Weights of a small transformer language model.
Size: 11 layers, 3 heads of 32, MLP 1536 GELU, vocabulary 4096.
Architecture: RMSNorm before each block, learned positions, tied embeddings.
Training: 443M tokens, 14707 steps.
Each number is 128 + 24 x the weight over the matrix's rms, rounded and kept within 0 to 255. Layers, rows and columns count from 0. Numbers have three digits each.

# up: layer 2 MLP up, 1536x192, rms 0.134, rows 1462-1478, columns 0-191
# down: layer 2 MLP down (transposed), 1536x192, rms 0.1, rows 1462-1477, columns 0-191
up1462:118155188151186185145132157128152096133083072125152164145185118145131134095134062106137168171145175141165120107142117136164118008162103125167097154103174090106138124170070129112104071145122164097118124109098156129088159111139138105152070140114095106187123045144157099133150091152098160048154153113080108125124127131131136184094123142176128154106154128080097127150136136124070077123146094074147080138142191104097116126071055110119133120097128116121114121136148152072176140142144225144128142112165138083119168116147154131107144151104155153165107055121123175118110100168100164128
down1462:116157133178061148130132168133120110170109101119077121133145131181118165093125138130088132118133133121158102153111168140087150157111158127215135073059156180143143135097112141119098150125081097084112077070210150121152118144117177110132122141127148105135086144172075084108142108175166162138149152149192136128131124106138104118105032155117139150101050100156071130099127143118107165088114097097054134079132147123088126157059113113151138094113103107101117130176136165121150103145120113166105148127125128039163098086088116120139148099124178106078110147070131127090106138147140151066
up1463:133156116149161120126093151157091157088175119163113086156080132154135111185090113137092139117107093110140132176138108096132119128077056138096147079135108122102126114112087128111155111146126110120086147133111095140208117137114151169120163140115179109121106110093146142084164152128130126150105162156169115138136153096129106124131120082085094156140116129124156101120101136107170104123140139121139088120136137133123157128128140132120127105159128107159064080142111129153097154126118121137143160102120043129142111131157091094159129138142106078103127129120109077123118102077133142130
down1463:050121096117126129139140154129092119098141124084131158082098139163117119160087141151120096173128123166162158174133132133106175115162163097156157134135108123108075090179137105097093114119112119108137136130118079139105129113151141118114133142118143139077115126113107132159132097135144123132136162124108100135128132091159100177148093151150115123153117098117118133083112171069140168165130123131155114150154130121109140135116081126135120127164124129098146097177158108136129098100146168071113131174089168123106164116141195172144129130155133132151083139166113130102159128117157135098
up1464:149140154125169116114073133129142211130139121133149134145148109116107132118061124150124214134164184126139097179123113166136069162108129123156137108150159115088133110115118151148167127187132100156097097118125141128138116167137123131140117161149114096138083127112147163194131062125155147066125150116158105106081097126132125123158123163102083216120145068143133141147091096099089172073126136135089135158149096129147143098088135124153127140103081120126095088089097127101155132147124202152094109139126107137117097082065124093178113133137113134150158140128116156136153192086097162134
down1464:076153166100116089067166095099162153124152141074149134092091173166061181121155159159141189109107114156063137156111121131112145092166118107181116101143116121183135120155141114129136117130105142142120143134129064145127108151111103115086097123160102162133137138171106110135142097107134125135119080146119107120175090138120145189110112152134103068122113127121121112105132168142127156134128117104083138082129114126079139064159072149106080105107113168139097171100147143164158093162117112091137138142138133100182153107137165099110128103133116055104134155150146127103166051110108146151
up1465:135096119130154117114109107126142176083128145141133099194115117115109129128081143117149123141120104109125135121118114126155086131113102126111117109120150126083141098107127142128144104140138143132049123120141120125128144153146121137101099138107093142133099125114144122140140087110134107096123117160141088126126127124116147164143115114093113136112114105132165130091140110155091128121121144134107130134132108133083107094117125136150131107114118114138095111121106106123171111145130203148131101132122117132133119102110139109123120143154126113123136133101132102123105131096140141123
down1465:097148130145123107175112116134112130106104143099108143106108116107098128122158173128148109152135094144117144094083156116077103112151136151134157102115113133168154157167125116123133146089113101130143067085098132159085119099110143135112122109155110155113152134132093091129111142105109137141159078134106172095144146144175148092115138131127138117146166142105111146113176160100128150112163139148147122106125145156127119142147155094126090141134133131167146175172138115119160099087104123124132145159121197145060149132159130143112120098102112117114105136108109142164161173079110108098
up1466:134147150125118125111113088128108144119110098125152119164115168155104141135095095136116138126120118096137105115117125146150069148130107131156109115092144121098149101103131129120110126126133114143105094149177122120175143153119113154119111161116102117153117105125139146129157106099113133123155156132126067117137121120085147148149151136131139149119136115148177129127086092154113129116119114149121110140160100129126141094106125134143116108103113102132107121123125092124143125172129151146109112124111106073181092108102107126153122125125136138120158091100128093113087126140126131129
down1466:132117142119148119122119122135136134126113176139131157128143179151112140152118132137134153133145077151115149160139120114115130109103137146107156160121096125153131154151121110140127163115071109110119151131139126127109118129114152106163134154145160127139126144112104098152140160147174146106130128104135121121172147135095115095126121122167139133152100143134095125130143118106136150120149104129109111097140139132118129116126165138107115146120123111114120140173113128121131105096130116146139147108148127134066141129146094124108125095107135163132106135122137133135117071124118107120
up1467:149144151148162139111128130142151124101128163147144130164122171141111134152112098135129131112127132051132113130141117136148089136140109120156106116131151113089123118146087155104143103109134132118084098156154121118163140103110115160120138156107130129144122093140187140141147109104100144136165133113079090128096102107133146151143149117158098144143123128117122131145093089155120122125125139130143116147137123122094123084132122139172119080116091084111101144101131096125149129157127142117115137126130096071161092133136098084144103145096160113157154119104132123137096112150099136127
down1467:107101158106155126088122150192118151123115134142180131127101150104107123078110104120133098144128152116123157134134126126134123113207138076067128087128151180161089120127104166147129125144151159105107124128143126095165193148130155151178109130117126060132114152103129084130085102150123087078128160134152163138130133111129123139094115136126111157111117103175111091137141151143166095092114080117118111155116116094151124090124139159132148168149105122143134114116128094148145128157153090179150120079097127097165090112144141171183139131138108081141134100126146115095096142071133135100
up1468:132098091124147124082151131148158165130141117135124118143101153086115125178132113106136117138108165060131099130122121145147129159121106129131116099134136130131124117122147155132155081185126141123123145117149091108116082117090144133126130102173095195066140161162121152116105083129093118108107141145113105122108130122171075123135156140167175102111133111132120134107109135141119147130142080158120137139121095136145133147134102157129135069147118117160104140131094099148165197111098140134120152130126144163147108127096124105177133085120139113121197128136148135119130114100117138139
down1468:143129101120110141132125123132116146087136110102156216106163103149150132070130156103129180107107119191158134106127098123132154121146129136107149122110137124120146109144166138105185157080116098127188168125142144144161115155143144125099084151133167111167108101130138131140105132115140138131154154134137132123132114125100178147132131142136127172142156151149133131125118118126123128157132156116157132113128129118101143098107125084101130186107155139140138108119196108117157093133144110151170106110135112160120135136178088169107180162164111131157056097110083113094160112150124129130
up1469:146138138099139161123125114110116157087148135155149079175154149124130129138096136131103126150121109104156136148125152127182073103141071125097139137095145119126157078107094142149143107140151120107098131131149126130140133167158170177143125150139102122127086084102131136131119136150131148100128159135148087116135155107116117119120111105128118128137091151133150149126099097166096128104127115127101101101149138125129119105124131144159111103124113117124096119119167089156102125125131160158141142116136107093138082109120111114139126142140119161151141130101131165119097108100118166119
down1469:087131125175098109136197130146108142152109136109125123123108155142123118160155092094183132138099151142096111110126105150093165204140129132088119126120161136167155089089103109145121169128125153091090173140156103125098136114137145088102096137106133085151108137113105129127078101106075097118130135081099147134097109135110122143097107161171142122154174099144156120094129130110120154106137114118135119125146108121110138126119140116144144153087094131131155144191127149124132142102122132119162105140155127132133119100111117145140155131113094134146166146104167110149100129090121153104
up1470:151132100115124148126137129135140115107099150129149101195101143106159132169074145152124123168126110122144119098130121093142109119130093134112131146135144111123153099126174121119114108146174137105103069113108131113135132171142121140156110128141082115142149132120137138137136147122134110107133122194145095128127110105121145137152146135102117112131125119125158134141127131195100119114124136114117115119147121134121131091103115133145153080110133136113092132112133107122143169125128185154119129122140109126162126130109105132123135130137126123113150118107110150123099126096120144118
down1470:114153127060129112121118112109128098124097106104130152089123186111133179149158176139158144114112091102084135131111108104116105083135140178096193117122174132144139124182108176141120167115113101170114066100089150168102115198168127117140149085134094170132163128138107147155151108123137179113128085154065165115096122143146128075134126083100148106166161156082124152118146117144108141123177139145092129149124159178144129146125099133080078130105132159157138134119147139092130113096087108085127120151103175124103113134128121124128107092075132113150106131084127099132156149079134115163
up1471:132117134115144108107068132152138150106149116143174069155140152117100144137091135144112144140138125079142137146124137139141098115116127126128139120122204108128146142105101154138155088168129091143095124121150119123119121141126185159148136182135100120115087106122142175084112120144143143098146126151132098108113077114128121118158138173072090173125046090124195129144091079158065168081130137104092123132157100138075168100066149099132131046107096044174096054083134139115167103148128183189125145120155117124153112088107148115154117149129082127145137128131130161136118156106057089152
down1471:116132128093112162179140095068154101122107071138105150069125099166122129091165126150101084125135103139139113139100105092125142122130162123143087114174102072112112079122153159080141138070091142087128124102112148181111137148137122171135119117143133145146148125156136100140137119127113126146139199119148149121093181119112086117140134112138120146112150109135082116059121143123153104163134147095110149120134135095057120095100075148080100126202132167129145183157128130197130106084112083086103121157090169099121110131110127104114101107120182125161119116137164101088094104085202117150
up1472:164124176114103170098073087142162211134121028135191162145092131136114143103134125111147119137092097117178136100103077131128101177086155130148144139143139075085099165128127099085100106190157132125121069117147099115125102142104144135145130124155163164147148127126146120126174147138143156060145179140078099142099055072083115153159144169107078101112087144075140134161112133135090139102109084169125111151131100165100193098159093145088125067060167134115126112087153131086161133185131165195129107101145120079123115151085070125122126116140176184132137139118163130128114117155131108136
down1472:087145074125128139121090135150116041153190103103099092144159092078132125122071225083138121124133178137137163188130085145210101152127068110135153080181187106114134181123121127091204112171170154182092081088114081127124073152142139145132125125129108094164118098111139138142090166127169135194112159140099121157113147111119131143063136162144116138151185153098143143181166120128143139113096175139142094134133119140131069114119078183079120084082144089137082159077213177134137105152122107136134121190139119043103109115126139120134115123137092140121160134112145121128179131113170139164
up1473:148139158130153135100178144122151126138145177125102141132144175156128131084116130138155118111119187084145073100176101118170141132115118126154111074159203129123096144124118183132110121175122131106117141082128082115130105125098089097142130142145128112114130135134123148152158051118182144106089133106132109127117090141177094150168175154131136144141139130107109111112114132107149128120108103138117131169165119143107127117102045145172152071128111105133097131082100153112153123139117166147149147124111110137127086122113202120152139107138105108155132125126131100077137140103088126119
down1473:117131126162112134130107146148123145157108093134110110161064115108173136093134157164108104100125114146147134118116140127114130087097140113107101105152124128107136144144110140110089131162134110141131138155124146141130110144131167103134117126129139146124134129127121147102166174152107126147144089127135141134115136106092135118135114097123116185130131135135165136144119134138101104167134155121107112130105128135112128122137161088080125163107176116157139106125161096130122099122110097138156119116092153145133138119159082143100112099147122125121101146155159147155128179110189128161
up1474:123122125109135131130158099126124125112148101167159091182135185089105161124063127085095138124118122126125107127123128123182106142122086133137139131087137128111166075122138118123113124146142106132113099128147139138137129164150112169113103146148109121115115093139127136127147110128122121118130136144146095115117113130092152150140137134118141113112119138152149122110106113146139106127112124106107091109151130136129129101117116143160113092136125141115114144116131063132095142137102179125108137125133100117147108108140114138149140125151120133129184154145115123112071131096138137126
down1474:115163123182135146101119140139123151131097077087105108126154196140137112101198098074101135155135126111099116104108128121113110170094151162137091101130137112110122116122118144188106161104123067214106159111109134124114141091173107100105123164112135134165167146139109090153118123141100138097174157162075118136109156147101160130134125101114119117129127145148131126124109146127122149117146090073068156132127133137112108110120123154109108087137123087077144143134176168134131100149125123106104125120135148169118120123133166086101139128173107124121148117102171121094160130111089160157
up1475:125145127120143181128127125127115139117110094121126106178136175128108140137069100132117154133124147109113109138113127154140135121108109133136139099106160127110118100149102139141145135164152106097114126134149116117146134157159137166122124153136130120131103073118156128114122113120132134102124174128116063116113132144130110135144107120103132153114139131143153130102099100164109101096118130119107115135153109123124132111133126131149126116105107118151124093121179105122140104167120200119115134132121103107166100108126121094131140107121132101136136125060132097121091152089104124120
down1475:113098109107110106139133102135096120117094137120156140140100138129117133154076148145140125137159108153141138131163106136124150161124129100145165132125133113137131139113135102148127146112111144101115163132129129079139128120122155155150127115114134137136103126120153102148105152110167152154194099123135111163114134067136148102106150126131145155142125180138091085129130117125123127102138123117133119112143125112091158090106178152155125161165144129135103123103134131105141100107153106129156114094157108101087105091124122102155145109131123184143153096133145112125106121095119141147
up1476:123102160087157094130218165158126152093159151162157116133184136115093148197152120138111130119110175107171076191103136156138092109065068159146183156150167109125159000091133138105142131182162110144126163125213118119205106192142167227106070167159159147162150136087141163098102147095130137134151125128166107107160104073084119128142156141132085083078124148142099145119094098091101110109184109146118069091134112126133143109102115117168105120090142097180129126158116109155118156133117120132108140171121141134193124133140090069105171207134142137134192204138136166153146144078152186079
down1476:140201106139146141190104106157110128163039149181075172138097118093124092119143126128112133132165099164147109086135156131119125144118073141134129044228163165071123125117124113132133135200087139152126139105106161123079160122167182085104120116136113137172115184112123217048041101095123133112194138116149120131139097005069104130158046128164093074136054146109255131192154092091094127131132114141105159143094094149148152160131135136148139104114147079147118148137175166138107090128137150106144114170155180140094209140214057154077108109114130148106181179129124103123127109150145169149
up1477:157144138147108121141098125155132175104081138126162150151135165147159084174126104098109138116145160149165134146133112121115108120136042111106137153116150119120145137136159115126136046125168121132108112175117119130186147128161132143154126107108145142189149094136124171170063058088136085118131163154122113128098097144103123120186164105097121115156165135104172115121114087124126113117100152115141037156141163176129119125098114085104143122073135164124077139141135184108092149147151145138133122102167085106153131140134140074145122107130084136087147159054133199136094092080143135125
down1477:148132106115148082135074150103124122135114143150114178160165156139140123157088151091130079129131090099139139107109100086177133185089097131168114125128117144132110094110166134112126125104134116141156179116089112128153116136120164066109165096157116128072100172146147069100148149101109101135126099140134130110133118153118150169147097112125142096117135095103102117113162124119093163086114119124130178182093084127122118158142069136113143132107134122098086172159135125110118088141142114156138176103135165109127158121108100116147110122071114186157151154177129182120106119123160179116
up1478:124118137131160142145165120093126139109138161146145084185148119118102162130096118104120149132103115135127121100134149119171121090118115150148124130118130129111159094116136156114140113134111126106079122127142108127148112177125163146119130153143125104128130106135165138142128112132139139071131175189144086111138143136127123118145142134066136112110124145139130127120123121132123104100144157133126129121141139140086150072133117152149109105134109123140112128098198126155129108150109164106117162116158110109152104117123122124147138124127117130122137117095132088116060132082141151144